Part of a small language model's weights: vocabulary 7824.
Each number is 128 + 24 x the weight over its row's rms, rounded and kept within 0 to 255. Layers, rows and columns count from 0. The size above them is the row's rms in percent of the matrix's.

# layer 9 attention output (transposed), 192x192, rms 0.0468, rows 1-9,33-41,64-72, columns 0-191
size [ 92  90  99 111 103 131  98 100  95  92 105  97 107  95  94  93  97  94  82  82  78  78  79  92  71  77  83]
[[ 90 109  89 108 132 148 125 115 180 117 108 173 116 177 149 150 143 124 125 113 139 131 123 146 131 123 135 123 163 139 142 129  54 161  95 134 121  92 130 162  79 171 109 163 115 145 148 115 149 105 140 127  67 106 125  92 165 113 121 116 120 135 143 153 106 101  79 131 194  89 137 168 105 106 126 147 109 166 172 136 135  62 135 182 165 158 149 110 114 127 126 133 117 135 112 126 139 141 113 105  93 126 133  99 165 140 111 118 140 122 134 148 133  96 138 108 131 169 134  97 136 103 106 115 104 130 130 114 149  93 136 156 158  98 139 119 138 132  94 114 137 143 106  96 132 162 135 158 149 131 106 154 136 146  96 167 135 155 138 108 119 115 140 109 133  86 146 144 134 158 150 138 111 134 131 142 110 115 174 133  90 128 112 108 155 106 137 110 129 172 122 141]
 [124 130 146 120 118 134 142  97 135 156  84  85 179 148 126  96 134  84 119  86 141 147 152 137 155 133 127 137  85 109 119 173 150 100 126 128 101 137 158 130 108 152  84 145  83 169  97 140 139  96 146 119 131 137 129 140 130 130 111 113 110 121 136  83 141 140 113 143 144  66 110 170 166 143 111 111 147 125 120 129 105 113 160 103 178 152 136 106  98 163 112 120 130 106 117 163 159 133 134  95 111 126 148  84 126 152 153 125 110 111 160 158 163 156 114 127 130 146 100 146 131  91 106 128 136 158 143 138  84 105 140 116 132 132 140 111  85 100  83 129 142 138 109 156 114 119 123 166 107 136 104 119 136 113 116 121 152 112 173 177 131  86 124 136 154 149 158 104 107 100  98 118 151 113  94 163 151 160  99 146 100  91 141 121  97 106 159 163 108 166 157 136]
 [166 146 120 115 115 102 100 131 109 106 114 101 157 140 140 133 152 102 143 126 186 162 135 135 127 112 145 110 150  99 160 150 134 141 140  87 139 126 143 148 133 109 115 149 153 128 119 161  81 103 164 127 119 105 145 125 124 111 157 113 101 121 105 136 100 137 106  85  94 189 129 124 155 153 157 122 142 117 136 150 121 162 192 180  98 126 109  72 141 120 165 112 101 162 141 113 106 148 143 158  96 105 143 144 116 101  85 123 102 112 154 119 128 126 136 135 171 159 120 108 105 125  79 149 117 146 136 133 122 111 156 141 142 176 139 105 143 161 116 122 158 113  62 158 133 136 132 117 126 122 118 104 112 118 135 123 132  68  96 134 132 101 135 186 139  79 127 110 148 140 111 115  98 111 149 136  71  96 136 134  98 115 130 104 103 128 146  88 149 146 129 122]
 [123 102  91 135 106 101 156 144 144 157  97 102 106 132 126 137  78  77 107  97 149 110 143 146 146 111 153 102 128 119 132 149 140 121 131  85 118 152 137 131 115 112 177  90 106 144 136 102 120 143 152 128  96 109 142 116 134 138 100 126 107 130  66 137 126 119 108 117 140 124 131 143 131 172 153 115 145 132 146 136  90  94 101 150 134  97 113 151 123 125 183 143 146  96 139 129 120 116 160 131 107 117 119 130 124  97 107 154 124 101 137 142 172 137 101  84 135 151 104 152 129 176 117 130 120 112 157 113 143 106 112  91 133 149  85 167 125 125 163  68 139 150 134 154 130 144  84 140 130 110 128 137 118 190 138 141 110 189 126 129 126 154 122 181 115 147 142 156  92 155 105 126 154  84  89 177 155 118 119 120 181 124 120 152 129 129 146 151 101 167 158 112]
 [125 123  85 117 134 204 139 110 155 126 122 154 120 119  96  98 108 109 155 133 105 107 143  85 162 117 114 132 135 156 101 156 138 105 116  94 157 129 132 149 127 131 135 108 132 101 109 137 157 155 100 155 135 153 143 111 112 103 142  99  99 125 174 124 115 132 121 183 122  98 108 157 162 151  69 119 125 153 123 154 157 114 152 125 120 141 161  92 107 156  82 118 116 114 160 153 120 120 131 124 100 122 119  72 167 124 151 120 121 151 134 142 116 116 108 150 129 121 123 116 128 113 138 140 141 129  94 161 159 112 142 106 144 134 146 159 149 113 106 167 108  99 189 119 176 121 141  95 124 138 148 159 144  96 157 129 131 104 114  96 134 154 106  75 124  95 112 133  98 104 131 126 157 157 143 126 155 136 120 137 152 136 148 133  57 110 102  89 102 123  73  94]
 [118 134 114 144 134 126  90 134 146 153 121  97 102 152 115 146 121 118 142 122 111  57 131 128 100 115 136 141 171 162 159 133 106 158  89 135 131 110  81 211 100 148 107 122 114 134  90 102  91  87 149 107 138 122 147 106 137 144 117 105 117 166 133 102 118 115 129 142 143 167 124 163  95 134 107  95 124 148 135 121 163 103 113 134 159 147 133 102  90  88 101 191 146 145  81 138 145 140 153 113 147 153 144 100 145 165 135 106 104 109 144 167  92 158  95 137 133 122 139 124 167  87 145  93 110 145 101 154 128 152 128 155 143 138 129 173  86 117 108  99 152 131 127 122 171 117 140 137 128  99 145 162 102 120 148 150 138 113 138  85 144  92 135 136 135 123 125 118 121 145 122 117 144 117 129 125 116 156 117 145  59  97 125 138 134 136 109  81 114 117 158 127]
 [139 109 129 146 122  90 147 160 126  95  99 104 164 113 106 174 149 135  91 119 138 156 139 108 102 144 133 101 130 116 132 111 134  89 109 171 137 138 163 141 120  83 153 117 146 133 136 148 142 149  86 128 113 112 121 136 154 100 148 160  96 141 122 131 164 169 124 131 159 141 107 118 138  82 106 123 146 116 149 118  96 133 112 136 120 132 119 141 120 110 162 101  99 170 160 152 139 142 150 113 105 160 155 120 174 108  89 169  87 128  92 110 173 132 136  86 113 119 141 100 132 183 128 146 165 132 102  96 109 133 110 131 145  92 136 128  79 123  97 131 119 170 112 151 141 130 139 140 122  64 118  84 124 123 199 138 142 121 123 134 106 100 138 122 136 151 129  93 111  96 175 159 124 109 151 133 134 118 136 131 147 118 114 128 128 121 181 123 124 126  63 157]
 [ 81 130 108 106  82 145 106  88 110 107 123 162 115  78 105 122 172 133 120 139 111 149 152  89 105 129 119 169 106  93 147 120 172 114 133  98  95 155 120 134 109 139  92 135 125  89 123 133 128 139 129  97 176 172 132  85 118  90 162 108 124 127  78 120  93 168 159 135 111 177 108 105 152 144 131 136 150 104 131 119 163 125 163 109  65 130 135 126 117 161 119 104 120 145 132 141 131 175 117 131 133 124 123 120 127 121 148 144 122 160 142 143 115 131 115 144 105 171 159 135 130 135 116 126 144 114 108 164 144 119 144 150 122 155 126  94 152 154 174 117 147 131 131  99 153 117 137 134 146 134 118  92 129 100 135 104 105 109  91 103 102 143 138 103 123  70 119  85 125 184 144 125 108 164 142  87 119 192 124  94 110 127 119 126 120 157 119 128 111 110 132  85]
 [136 154 150 122  87 117  99 135 149 156 111 116 150 173 148 102 141 123  88 123  88  97 140 113 131 136  85  84 136 141  99 137 137 159 112 136 138 116 153 156 142 141  99 155 157 113 133 158 124  97 133 139 126 154 124 103 147  99 107 150 155 134  98 110 116 102 180 133 120  88 111 146 158 148 140 158 121  99 139 134 147 125 142 125 157 149 140  99 100  98 157 161 115 152 101 134  93 156 109 150 151 130 100 147  86 161 173  96 171 131 113 165 112 113  80 176 130 141 160 147 141 130 120  96 146 102 117 138 115 139 102 145 113  80 122 172 131 115  95 108  87 134 132 113 132 152 119 152 128 165 107 125 154 136 141  92 130 131 102 156 111 134  83  98 112 105 106 128 134 124 113  94 149 134 177 114 141 134 110 153 140 104 103 181 131 114  91  91 155 111 187 139]
 [144 146 134 104 118 176 130 112 121 131 116 151  89 108 105 102 125 137 133 173  94 130 109 127 110  79  83  91 127 131 136  89 156 146 122 116 149 126 152 106 117 172 141 127 149  83 167 127 100 142 138 144 118 116 121 180 124 158 161 134 184 130 137 132 126 120 136 118 108 173 182  90  96 147 155 122  65 138 153 170 125 180 134 142 145 130 139 133 130 150 145 163 117 117 115 137 137 116 123 149 134 161 124 133  90 112  92 113 152  86 131 161  69 167 143 150 122 145 116  82 121 127 130 138 124 147  95 168 129 131 155 113 117 135 120 164 164 131 160 127 132 122  94 109 128 127  91 135 149 115 132 139 145 116 115 114  92 101 138 148 119 152 137  97 141 112 167 150 144 145 148 119 139 142 105  71  95 119 123 121  70 109 137 117 143 128  99  80 159 119 132 107]
 [163 146 111 106 107 133 149 127  42  86 120 162 149  96 118 123 137 148  97 148 101 149 152 119 113 146 134 145 130  78 146 142 136 126 145 129 114  95 123 145 106 103 101 128  87 117 168  87 104 125 111 114 160 168 113 143 117 157 122 155 132 131  96 171 113 199 125 129  86 151 128 110 137 127 118 120 120 156 141 105 119 129 160 134 144 132 126 144  78  99 159 183 176 157 120 118 131 144 130 137 124 140 193 137  88 138 124 111  83 128 121 130 144 152 134 148 107 123 132 168 164 173 153 115 105 157 141 105 153 154 151 148 132 116 124 119 113  98 153  80 121 104 162 126 142 115 117 152 112  86 145 110 147 126 110 148 146 142 145 158  81 137 141 128 146 158 145 127 128 157 174 132 135 171 144 124 131 131 143 173 116 102 111 141 164 131 128 125 113 134 151 144]
 [108 151 118 149 166 185 170 116 135 137 146 132 137 124 139 119 156 131 136  89 104 127 111 118 125 165 120 167  95 115 145 156 128 153 121 119 139 167 140 135 110 134 155 148 154 152 153 102 146 122 105 146  92 130 139 132 138 126 160 145 175 117 180 123 114 145 131 165 107 157  84 135 132 181 153 121 112 153 102 119 138 137 130  99 136 134 176 136 139 146 148 147 129 137 147 111 181 164 107 106 157  85 117 118 164 140 166 144 129 127 131 123 143 121 156 132 108 117  89 136  85 127 132 139 156 142 129 105 184 127 146 159 111 111 133 107 110  83 167 104 125 137 124 140 149 120 100 126 147  99 106 119 155 129 102 154 110  84 140 183 123  63  77 124 130 104 128 106 143 150 142  90 148 100 125 121 162 120 104 127 145 145 163  79  99 124 191 134 141 127 133 106]
 [111 143 129 122 117 150 130 120 113 149 132 119 128 144 110 148 108 121 170 119 105 138 118 145 121 111 115 122 122 175  99 133 136 142 146 110  97 151 168 143 148 144  99 121 140 129  60 106 139  95 106  99  80 144 119 148 117 147 131 105 144 103 133 123 171 124  96 176 178  64 127 142 100 121 142 100 130  76  96  86 115 108 120  96 160 120 110 145 104 132  88 105 106 155 102 160 105 103 137 118  71 134  70 117 125 129 126 122 158 101 125 101 108 154 168 114  82 136  85 120  76  92 107 136 146  90 107 130 150 139 105 110 116 140 134 125 118 154  74 147 130 139 126 129 146 150 147 112 162 132 140 144 114 131 123 106 127  85 126 120 148 140 125 105 109 105 136 127 163 106  99  92  75 105 114  95 154 164 111 107 132 145  96 136 107 116 108 137 138 170 144 130]
 [109 131 179  99 145 119 115 128 134 140 130 111 125 156 134 114 141 112  95 132 143 148 140 112 166 128  77 147 105  95 121 125 107 105 109 135 110 116  95 142 165 145 169 131 104 112 113 123 141 141 108  89 116 121 149 159 105 138 128 136 129 141  84 163 106 187 137 108 127  97 127 122 123 132 117 144 134 132 126 127 142 124 163 127 165 170 146 140 105 122  91 105 128 156  89 115 149 189 135  99 169 106 152 120 106 129 173  93 161  89 112 125  87 117 138 155 147 160 133 188 102 112 126 125 126 106 163 130 164 106 145 163  90  97  86 137 129 121  87 126 135 120 153 101 126  95 120 148 124 105 151 139 183 130  96 103 110 141 109 160 143  85 185 138  77 123 110 119 143 116 172 143 148 137 163 136  96 139 110 144 135 135 126  86  99 131 128 173 121 130 116 155]
 [119 125  76 108 125 115 150 148 124 124 102 108 130 165 100 181 108 107 125 130 134  69 129  90 136 137 179  89 159 154  99 135 114 113 106 150 146 137 116 109 118 139 151 122 120 114 158 111 144 143 162 114 122 149 104 119 127 139 128 116 134 122 127 176 125 135  92 115 152 115 113 118 134 106 100 103 123 156  83 156 128  54 109 150 129 167 127 159 123 155 100 114 132 163 129 173 178 129 127  92 159 156  81 117 120 154 128 140 117  94  53 123 133 112 101 118 112  95 105 105 145 123 145 130 168 134 146 123 144 141 101 150 144 110 109 116 113 144 120 110 135 135 118 155 177 130 137 148 149 130 124 117 110 209 143 149 153  97 160 126 114 102 119 137 126 157 104 128  85 129 164 164 130 116 126 108 129 126 110 119  88 122  98 119 118 137 102 120 134 107 148  71]
 [124  99 167 111 144 135 125 128 152 146 140 133  86 126 155 103 114 123 131 145 136  93 143 152 121 128  81 108 149 144 117 139 125 158 120 116 114 132 100 187  76 130 116 118 119 158 117 137 140 105 117 103 132  74 108 122  99 160 130 132 145 154 156  83  68 109 146 149 128  89 101 172 118 175 146 113 113 110 124  90 152 138 139 121 165 137 102 107  99 101 102 143 124 149 130 153 136 104 131 104 155 156  93 115 143 144 136 119 142  91  94 140 109 135 126 122  88 159 162 187 146 136 142 122 101 102  80 142 116 124 163 126 101 137 125 166  98 138 117 148 112 143 136 116 123 158 136  97 143 109  95 124 114 132  92 120 121  93 123 146  84 132 157 132 145 132 105 168 153 132 113 102 115  95 110 161  98 138  36 137 141 121 138 111 152 112 104 138 168  92 128 138]
 [156 118 118 160 116 108 103 126 136 145 118 139 123  93 165 159 149 114 119 120 130 172 135 114 123 104 145 133 165 135 127  81 140 127 149 129 167 114 137 116 127 111 135 127 161  72 133 127 121 133 161 120  87 146 124  94 123 131 168 130 185 174 119 104 127 141 143 101 167 113  95 115 148  94 140 164 116 111 115 137 135 145 127  58 115 125 153 135 130 176  95 128  77 165 146 112 115 147  99 123 122 125 107 159 121 119 117 125 149 149 124 109 143 133 123  60 174 122 136 137 178 136 116 151 154 122 110 143 136 104 117 155 128 108 143 155 155 123 167 149  98 126 119 119 130 109  61 122 125 133 126 138 139  71 117  91 148 162 125  93 105 103 118 123 143 176 134 138 126 126 140 170 126 100 133 131  88 106 122 155 137 125 141  76 135 164 138 175 180 125 104 126]
 [117 134  71 109 128 123 144  95 144 135 153 130 136 138 141  72  88 126 113 161 174 137 153 133 127 184 137  95 102 135 119 143 151 155 163 137 126 117 139  84  92  98  72 120 127 139 146  81  99 164 106 122 138 138 116 187 104 131 130 151 105 120 161 126 138 117 183  89 122 161 116 113 127 126 144  95 124 110 108 142 128 173 101  86 120 132 152 132 155 130  99 118 101  99 127 139 161 103 137 173 150 128 129 121 106 174  94 144 148 147  91  99 130 149 118 155 122 128  96 120 143 118 167 123 100 140  85  95 156 147 134 132 126 134 138 118 123 137 136 149  98 112 103 130 115 163 140  84 142 128 150 117 117 132 108 158 120 153 127 142 100 120 141 135 121 126  93 103 120 113 124 148 153 119 189 151 134  97 143 149 169 159  94  76 135 143 142 119 131 139 106  76]
 [176 125 105 164 113 136 106 128 140 173 101 134 113 118 163 119  91 151 126  88 119 142 121 107 149 109  82 149 113 109 120 128 140 106 148 175 177 121  98  94 181 142  81 184 126 140 168 129 115 132 115 139 172 138 117 118 152 132 136 138 147 150 104 158 129 103 166 122 127 122  98 163 138 101 144 153  86 124 131 112 137 168 100  69 137 102 128 144 124 152 109 126 132  91 123 109 123 131  77 157 119  92 147 151 112  99 110 127 147 119 142 149 109 147 132 107 106 145 136 139 141 168  84 150 115 111 111 136 109 169 157 104 124 115  93 159 145 121 155 120 128 134 187 146  99 126 104  99 150 140 144  94  77 113 108 147 107 127 117 104 114 123 142 116 167 119 149 140  85 133 150 133 125 110 164 142 139  84 128 104  94 101 128 146  87 134 123  99 122 115  89 133]
 [118 167 134  99 142 101 156 103 147 144 143 167 148 149 119 145 107 111 124  82  91 106  94 103 100 149  99 111 140 155  94 134 102 136 150 138  89 121 139 124  76 109 134 116 177 130 113 129  85  97 126  96  96 109  87 135 136 114 104 130 124 123  92 134 138 135 149 169 169 165 138 147 118 169 176 150 136 149 132 112 181 123 128 127 139 167 118 128 137 119 123 159 162 124 137 138 126 110 110 182  98 139 150 121 100 118  89 108 121 146 123 152 130 169 131 112 105 143 132 143 158 156 144 118 140 143  84 109 114 134 123 118 118 101  85 129 167 105 138 103 108 119 182 113 149 117 151  90 104 136 176 152 104 144 111 115 138  94 144 144 141 139  89 124 141 120 135 135 126 145 146  58 155 124 139 142 132 184 133 129 171 145 120 151 101 112 163 136 141  96  91 102]
 [117 143 117  99 150  83 138 134 112 160 172 148 109 122 115 129 117 142 195 125 125 116 130 142 135 155  99 133 135 115 124 147 134 113 103 114 101 140 101 134 128 129 144 137 147 148 112 121 152 110  91 106 127 124 153 103 112 112  99 124 142 146 167 158 152 132 141 136 122 155 144 111 134 197 145 107 121 112  99 129 124 122 116  96  90 120  93 128 137  82 151 120 153 103  86 125 147 141 143 141 152 135 166 133 146  76 112 158 140 114 165 126 122 119 164 122 143 163 125 102 115 144 138 110 157 114 151 110 127 117  79 120 121 138 143 166 140 133 165  84  84 113  54  83 110 120 160  99 136 121  78 159 111  96 106 134  87 161 111 180 174 143 133 143 109  97 114 104 129 165 109  98  97 146 129  90 117 127 128  99 160 139 128 160 116 148  82 149 148  92 124 130]
 [180  99  93 146 127 141 144 141 169 132 108 169 102 122  99 113 162 149 126 114 164  93 132 133 105 149 150 149 129 151 110 109 146 145 142 135 127 163 163 113 146 119 155 162 120  94  95 117 130 170 149 125  90 130 119  92 105 134 124 111 125 141 144 104 147  75 148  92 164 155 157 125 141  98 126 173 140 119 122 148 132 124 115 161 103 113 129 109 120 107 120 172 107 112 128 169  93 108 135 129 126 161 114 129 160 128 148 136 113 145 113 124 141 110 128 116 105 142 163 124  97 130  98 118 172 130 111 143  80 135  95  99 130 122 139 104 132 128 141 142 114  71 122 130 143 166 125 144 133 135  75 106 122 133 119 176 159 141 112 151 117 167 140  76 135 138  71 129 116 142  75 137 108 130  92 175 122 113 168 102 121 157 125  92 144  58 117 136 145 124 144 162]
 [ 99  89 140 146 104 127 160 127 118 101 183 127 124  82 125 145 142 158 171  96 144 152 142  94 155 156 117 112 124 103 102  99 176  93 122 113 104 114 126  94 110 167 130 137 138  91 140 167 145 100 102 163 104 117  84 139 107 129 139 123 136 138 101 160  88 136 145 100 124 188 134 108 156 150 129 160 115 146 191 133 168 108 121 117 108 137 134 151 110 132 163 124 115 127 119 129 146 112 126 135 112 127 202 130 139 165 149 150 166 132 140 134 151 136 171 115 138 131 155 134 101 126 136 131 113 153 135 116 141  96 144 117 114 137 154 109 161 130 144 154 106  95  83 137 121  80 138 131 148 167 154 131 136 144  97 164 150 127 104 133 145 113 111 117 136 157 148 110 125 127 105 168 120 139 145 140  96 114 118 133 151 199 137 117 175  91  99 114 141 111  98 148]
 [110 165 161 100 161 137 113 178  94 130 128 112 118 133 125 157 106 104 134 107 130  75 118 142 131 170 138 121 161 109 111  83  54 132 124 136 116 118 122 138 134 100  73 129 128 162 148 144 115 101  78 159 138 153 139  99 135 118 157 155 131 131 135  83 132 115 138 160 128 154 106 180 136 134 135 118 109 129  79 147 162 121 122 106 132 149 124 129 167  81 123 111 132 162  98 135 127  88 126 118 157 146  97 144 105 151 134 143 149 128 135 148  92  82 114  95 104 128 106 112  84 109 144 129 121  91 147 151 141 154  85 140 132 113 116 150 110 128 120 126 120 115 132 150 171 125  98 139 116 126 155 125 120 159 161 133 103  93 119 136 104  97 141  82 135  98 111 154 155 124 174 153 141 107 145 126 141 155 121 136 119 130 152 105 158 151 127  86 150 145 200  99]
 [102 101 115  84 141 123 123 134 107 104 128 161 184 127 117  77 154 167 134 129 136 149  81 147 125 120 123 174 137 155 114 135 116 144 157  99 124  92 131 124 111 114 100 147 150 186  91 167 149 133  92 120  84 103 151 141 175 113 106 124 134 134 114 116 131  69 124 154 120  75 149  97 136 142 120 164 129 123 161 104 106 169 148 110  89 164 132 144 118 119 119 122 121 144 112 130 100 100 151 160  97 134 122 101 130 128 131 115 177 166 153 159 124 107 138 114 141 136 138 120 161 138 124  99  93 158 111 126 128 144 103  86 139 128 127 138 172 119 126 154 132 163 148 104 144 138 146 153 151 146 104 117 120 123 126 112  96 117 113  98 115 118 110 123 155 166 108 130 163 143 136  55 117 106 115 164 139 147 127  79 176  93 121 136 123 136  82 107 117 122 144 122]
 [113 141 128 105 125 122 148 146 160 155 125 110 136 167 130 109  96 123 141 145 119 106 102 110 154 121 137 133  97 113 132 129 176  90 191 112 138 124 126 102 154 131 110 123 111 155 167 162 138 140 123 120 171 103 129  92 135 122 138 128 104 138 155  75 139 139 126 112 138 117 121 137 146 125 109 138 131 141 112 101 182  96 117 110 135  94 137 138 155 170 178  92 119 122 143 100 170 137  66 122 180 130  92 113  69 110 154 150 160 149 149 105  71 118 164 138 106 107 149 175 149 109 122 127 115 139 168 132 127 123 113  96 173 137 103 125 127 123 165 105 131  91 181 134 104 125 119  97 140 155 117 121 116 136  84 117 158 152 126 149 143 150 112 134 109 144 146 151  89 118 109 149 148 141 159 120 100 142  98 137 139 152 184 129 119 156  93 150  98  99 134 124]
 [141 114 146 136 123 143 142 103 117 159 119  94 142 105 104 113 139 166 129 150 175 116 101 110 188 133 138 124 128 124 103 153 129 103  92 102 127 104 130 136 118 140 131 111 118 160 132 170 113 107 123 151 124 133 102 149 138 110 110 119  97 125  96 131 159 116 103 166 121 104 153  94 122 127 121 132  43 122 166 128 135 130 153 140 154 115 113 131 122 139 124 152 115 132 147 111 111 137 117  89 128 123 144 170 102 157 127 109 124  72 185 150 165 128 144 163 165  88 104 170 124 117 146 163 134 131 141 136  64 139 135 133 121 130  67 135 151 146 128 148 127  84 193 138 107 108 122 135 135 143 132 146 108 158 178 139 108 157 128 125 106  92 123 125 145 151 126 133 102  89 112  75 165 136 117 146 137  75 123 134  97 119  94 150 150 115 131 111 108  92 160 141]]
# layer 9 attention value, 64x192, rms 0.0905, rows 1-9, columns 0-191
size [ 96  95  95  99  94 110  86  91  97]
[[139  90 120 156 166 150 129 153 107 154 168 133 101 149 104 116 117 157 116 145 153 127 135 149 150 135 186 149 117 123 129 149 150 139  83 117 106  92 130 146 125 136 132 138 124 159 126 139 151 156  93 171 134 123 136 137 159 132 120 145  91 119 130 156  67  96 117 147 120 157 109 142  93 127  86 118 138 118 107 141 143 171 126  96 102  94 185 162 144 103  90  95 145 132 136 147  87  77 125 118 126 101 126 141 131 116 136 110 153 113 174 128 161 131 136 115  86  85 142 127 107 155 179 147 104  85 145 135 140 118 129  94 160 161 136 136  94 130 120 141 149 107 128 106 142 115 144 164 123  69 120  79 132 127 114 177 112 141 124 116  92 123  76 137 106  76 106  92 143 135 134 122 110 114 123 132 130 135  97 132 170 157 144 120  84 146 115 149 127 132 119 140]
 [162  88 140 131 131 141 108 149 136 104 153  99 124 136  87 123 128 127 160 138 153 152 135  81 132 118 122 170 125 130 100 150  80 156 148 155 160 131 114 131 116 121 122 118 131 173 130 118 151 130 151 150 165 129 141 149 114 102 150 113 149 137 123  76 105 118 109 151 103 137 137 154  35 107 139 136 152  82 188 116 161 113  76 120 114 106 131  96 104 138 127 140 123 102 132 117 116 168 129 127  84 101 104 124 147 140 181  93 139 129  89 126 134 127 167 123 143 108 100 117 148  98 137 118 153  98  68 117 133 125 146 106  90 153 137 125 138 146  82 169 149 171 126 136 128 130 130 103 111 153 167 123 135 126 165 142 163 113 134  95 117  80  97 119 140 131 140 156 142 117 104 128 108 171 139 134 133 148 149 106 135 107 136  97 104 134 100 163 115  99 139 126]
 [137 151 187 152 149 163 115  99 130 114 154 137 144 145 138 103 181 133 149 146 132 156 152 103 144 119 124 101 148 145 112 104 127 143 113 111 114  94 145 111 119 110  45 139 164 115 148  73 157  89 139 163 130 116 132 106 126 157 123 157 133 157 139 107 124 172 134 124 118 117 140 121 114 128 114 109 158 107 132 100 139 108 138 100 171 143  96 120 119 100 141  80 167  98 115 103  99 131 127 130 119 156 158 108 106 149  81  92 113 154 181 118 116 142 107 120 124  95 121 106 159 129 119 125 114 149 132 133 124 142 138 111  98 146 124 138 112 134 159 114 113 170 112  96 160 102 124 100  89 105 183  96 130  76  96 134 126 176 116 131 179 111 155 135 150 139 130 162 145 124  78 121 154 115 151 181 151 123 106 121 147 155 161 124 144 132 132 154 123 132 135 122]
 [166 165 127 141 157 123 118 148 143 113 118 139 140  83 102 112 150 133 128 126 148 123 119 147 138 115 148 160 137 139 119 173  84 154 118 113 150 133  82 183 111 122 133 130 168  99 125  56  99 186 155 119 149 127 132 170 136 121 142 104 113 142 105 142 118 158 151 121 115 153 158  96 133 134  85 153 151 125  89 152 131 108 159 135 119 102 139 110 135 114  87 132 133 102 112 117 111 154 123 106 175 172 176 169 125 128 114 112 124 126 101 117 118 122 105 116  96 106 169 112 143 205 139 122 145 162 130 124  66 152 119 167 111 124  87  93 113 130 131 135 151 134 126 117  83 111 131 129 105 163 114 110 143 106 148 145 122 102 123 141 111 141 112 131  88 142 138 138 155 123 134 157 143  99 122 117 119 109  93 152 105 111 149 115 141 151 155  91 128  78 137  88]
 [167 104 108 111 121 159 147 140  99 152 109 162 157 119 120 147 127 142 114 119 135 104 113 142 104 132 114 158 127 107 159  65 179 145 118 144 124 129 129 115 129  91 152 119 132  97 157 123 128 123 148 143 149 124 147  86 142 128 120 127 154 153 166 142 121  84 134 131  76 152 135 118  93 116 138 164  93 130 150 102 107 173 120 140 115 106 108  91 107 158 156 114 130 163 130 157 122 146 115 181 122 125 117 108 174 105  64 165  49 150 113 141 145 132 162 144  88 110 115  82 153 140 109 149 105 110 122  95 106 118 131 115 136 158 137 137 126  88 167 118 111 138 144 151 129 138 111 142 120 108  92 113 104 115 142 132 135  72 134 112 126 150 125 141 107 125 117 135 128  82  90 119  88 152 158 132 107 128  82  96  90 132 114 122 118 120 100 118 129 171 167 143]
 [135 128 156  92 133 113 152 143 130 157 122 137  77  85 175 114  71 156 165 117 134 107 161 127 142 130 116 130 115 102 101 147 107 158  99 147 127 156 141 130 130 113 150 140 126 140 145  84  75 118 154 141 133 132  98  81 140  94 121 135 123 146 136 121 134 122 114 134 139 120 123 170 106 130 114 132  99 114 126 135 113 112 174  85 124 141 106 133 143 170 111 118 136  85 107 121 111 111 109 123 177 152 161 144 121  77 130  92 101  98 138 128 113 132 141 154 159 108 121 162 131 143 140 208 122  86 145 123 150 124 113 134 127 142 160 130  97  55 152 143 156 127 116 106 130 158 140 114 159  94 113 141 129 101  99 130 136 102 105 101 144 111 105 136 118 114  80  94  97 111 113 155 105 167 128 124 100 135 128 110 119 143 134 104  74 168 183 144 133 142 122 125]
 [130 111 166 104 103 127 122 135 146 101 133 118 138 118  94  75 123 125 138 116 114 134 141 128 144  94 142 117 144 104  86 135 107 112 108 147 111  90  90 104 145 104 162 149 141 115 116  75 141 124 101 160  93 144  81 150 107  91 145 106 148  71 127 133 116 153 134 144 112 125 192 100 134  84 144 137 120 154 117 130 132 147 142 131  84 145  75 129  92 135 109 109 124 153 120 150  76 130 197  89 163 124 142 156 133 152 110 123 120 165 133 114 168 136 179 117 130 155 118  78 122 143 119  95 136 167 125 127  95 112 134 142 130 101 153 149 153 168 152 111 145 149 115 132 164 124 115 159  97  89 145 131 122 146 140 145  87 125 149 172 129 100 131 142 133  96 127 100 159 141 134 135 103 152 129 101 177 111 142 134  98 123 100 138 127 115 110 125 132 161 137  90]
 [138 136 156 129  95 104 116 126 149  92 112 149 114 161 137 126 121 157 103 122  76 108 150 134 110 136 125  98 113 138 127 144 147  96 131 109 114 139 126 137 155  99 133 114 123 137 122 150 113  95 134 137 106 112 147 114 135 156 155  78 142  90 113 144 122 101 167 130 163 100 135 170 119 138 166 125 171 167  84 127 147 128 128 138 161 114 116 121 136 131 107  96 110 142 140 144 145 142 107 149 116  78 112 115 153  68 122 118  84 147 102 140 130 110  79 113 125 162 127  99 150 144 132  64 105 147 144 143 142 149 146 111 110 149  86 128 114 103 113 106 180  77 133 133  93 145 130 185 139 131 141 115 139 108  61  93 144 117 100 155 170 153 162 160 155 107 169 132 120 122 119 145 122 119 100 122 107 166 118 140 126 164 139 140 130  64 137 119 139 166 144 147]
 [131 125 156 140 152 125 144 151 123 118 105  75 132 125 128 113 141 120 160 161 146 147 103 147  67 164 145 108 106 117 109 138 149 110  88 151 153 140 148 134 152 102 118 112  76 134 131 135 133 151 137 137 107 149 104 106 128 137 147 137  87 126 103 117 127 124  90 141 136 153  90 126 103 135 129 130 107 147  84 150 133 136 134 100  78 196 142 106 125 131 162 164 152 178 155 109 165 139 137 126 167 105 138 185 148 102 100  96 177 133 129 132 115 127 135 129 123 157 115 101 108 153 137 171  91 150 114 162 157 141 128 130 134 114 100 126 170 129 103 129 114 138 137 138 101 144 134  96 140 128 160  77 134 158 158 103 157 124  69 116 151 128 131 144  97 149 125 129 151 123 144 121  86 187 102 147 128 122 134  85 118 130 156 150 105 106 170 114 109  87 105 152]]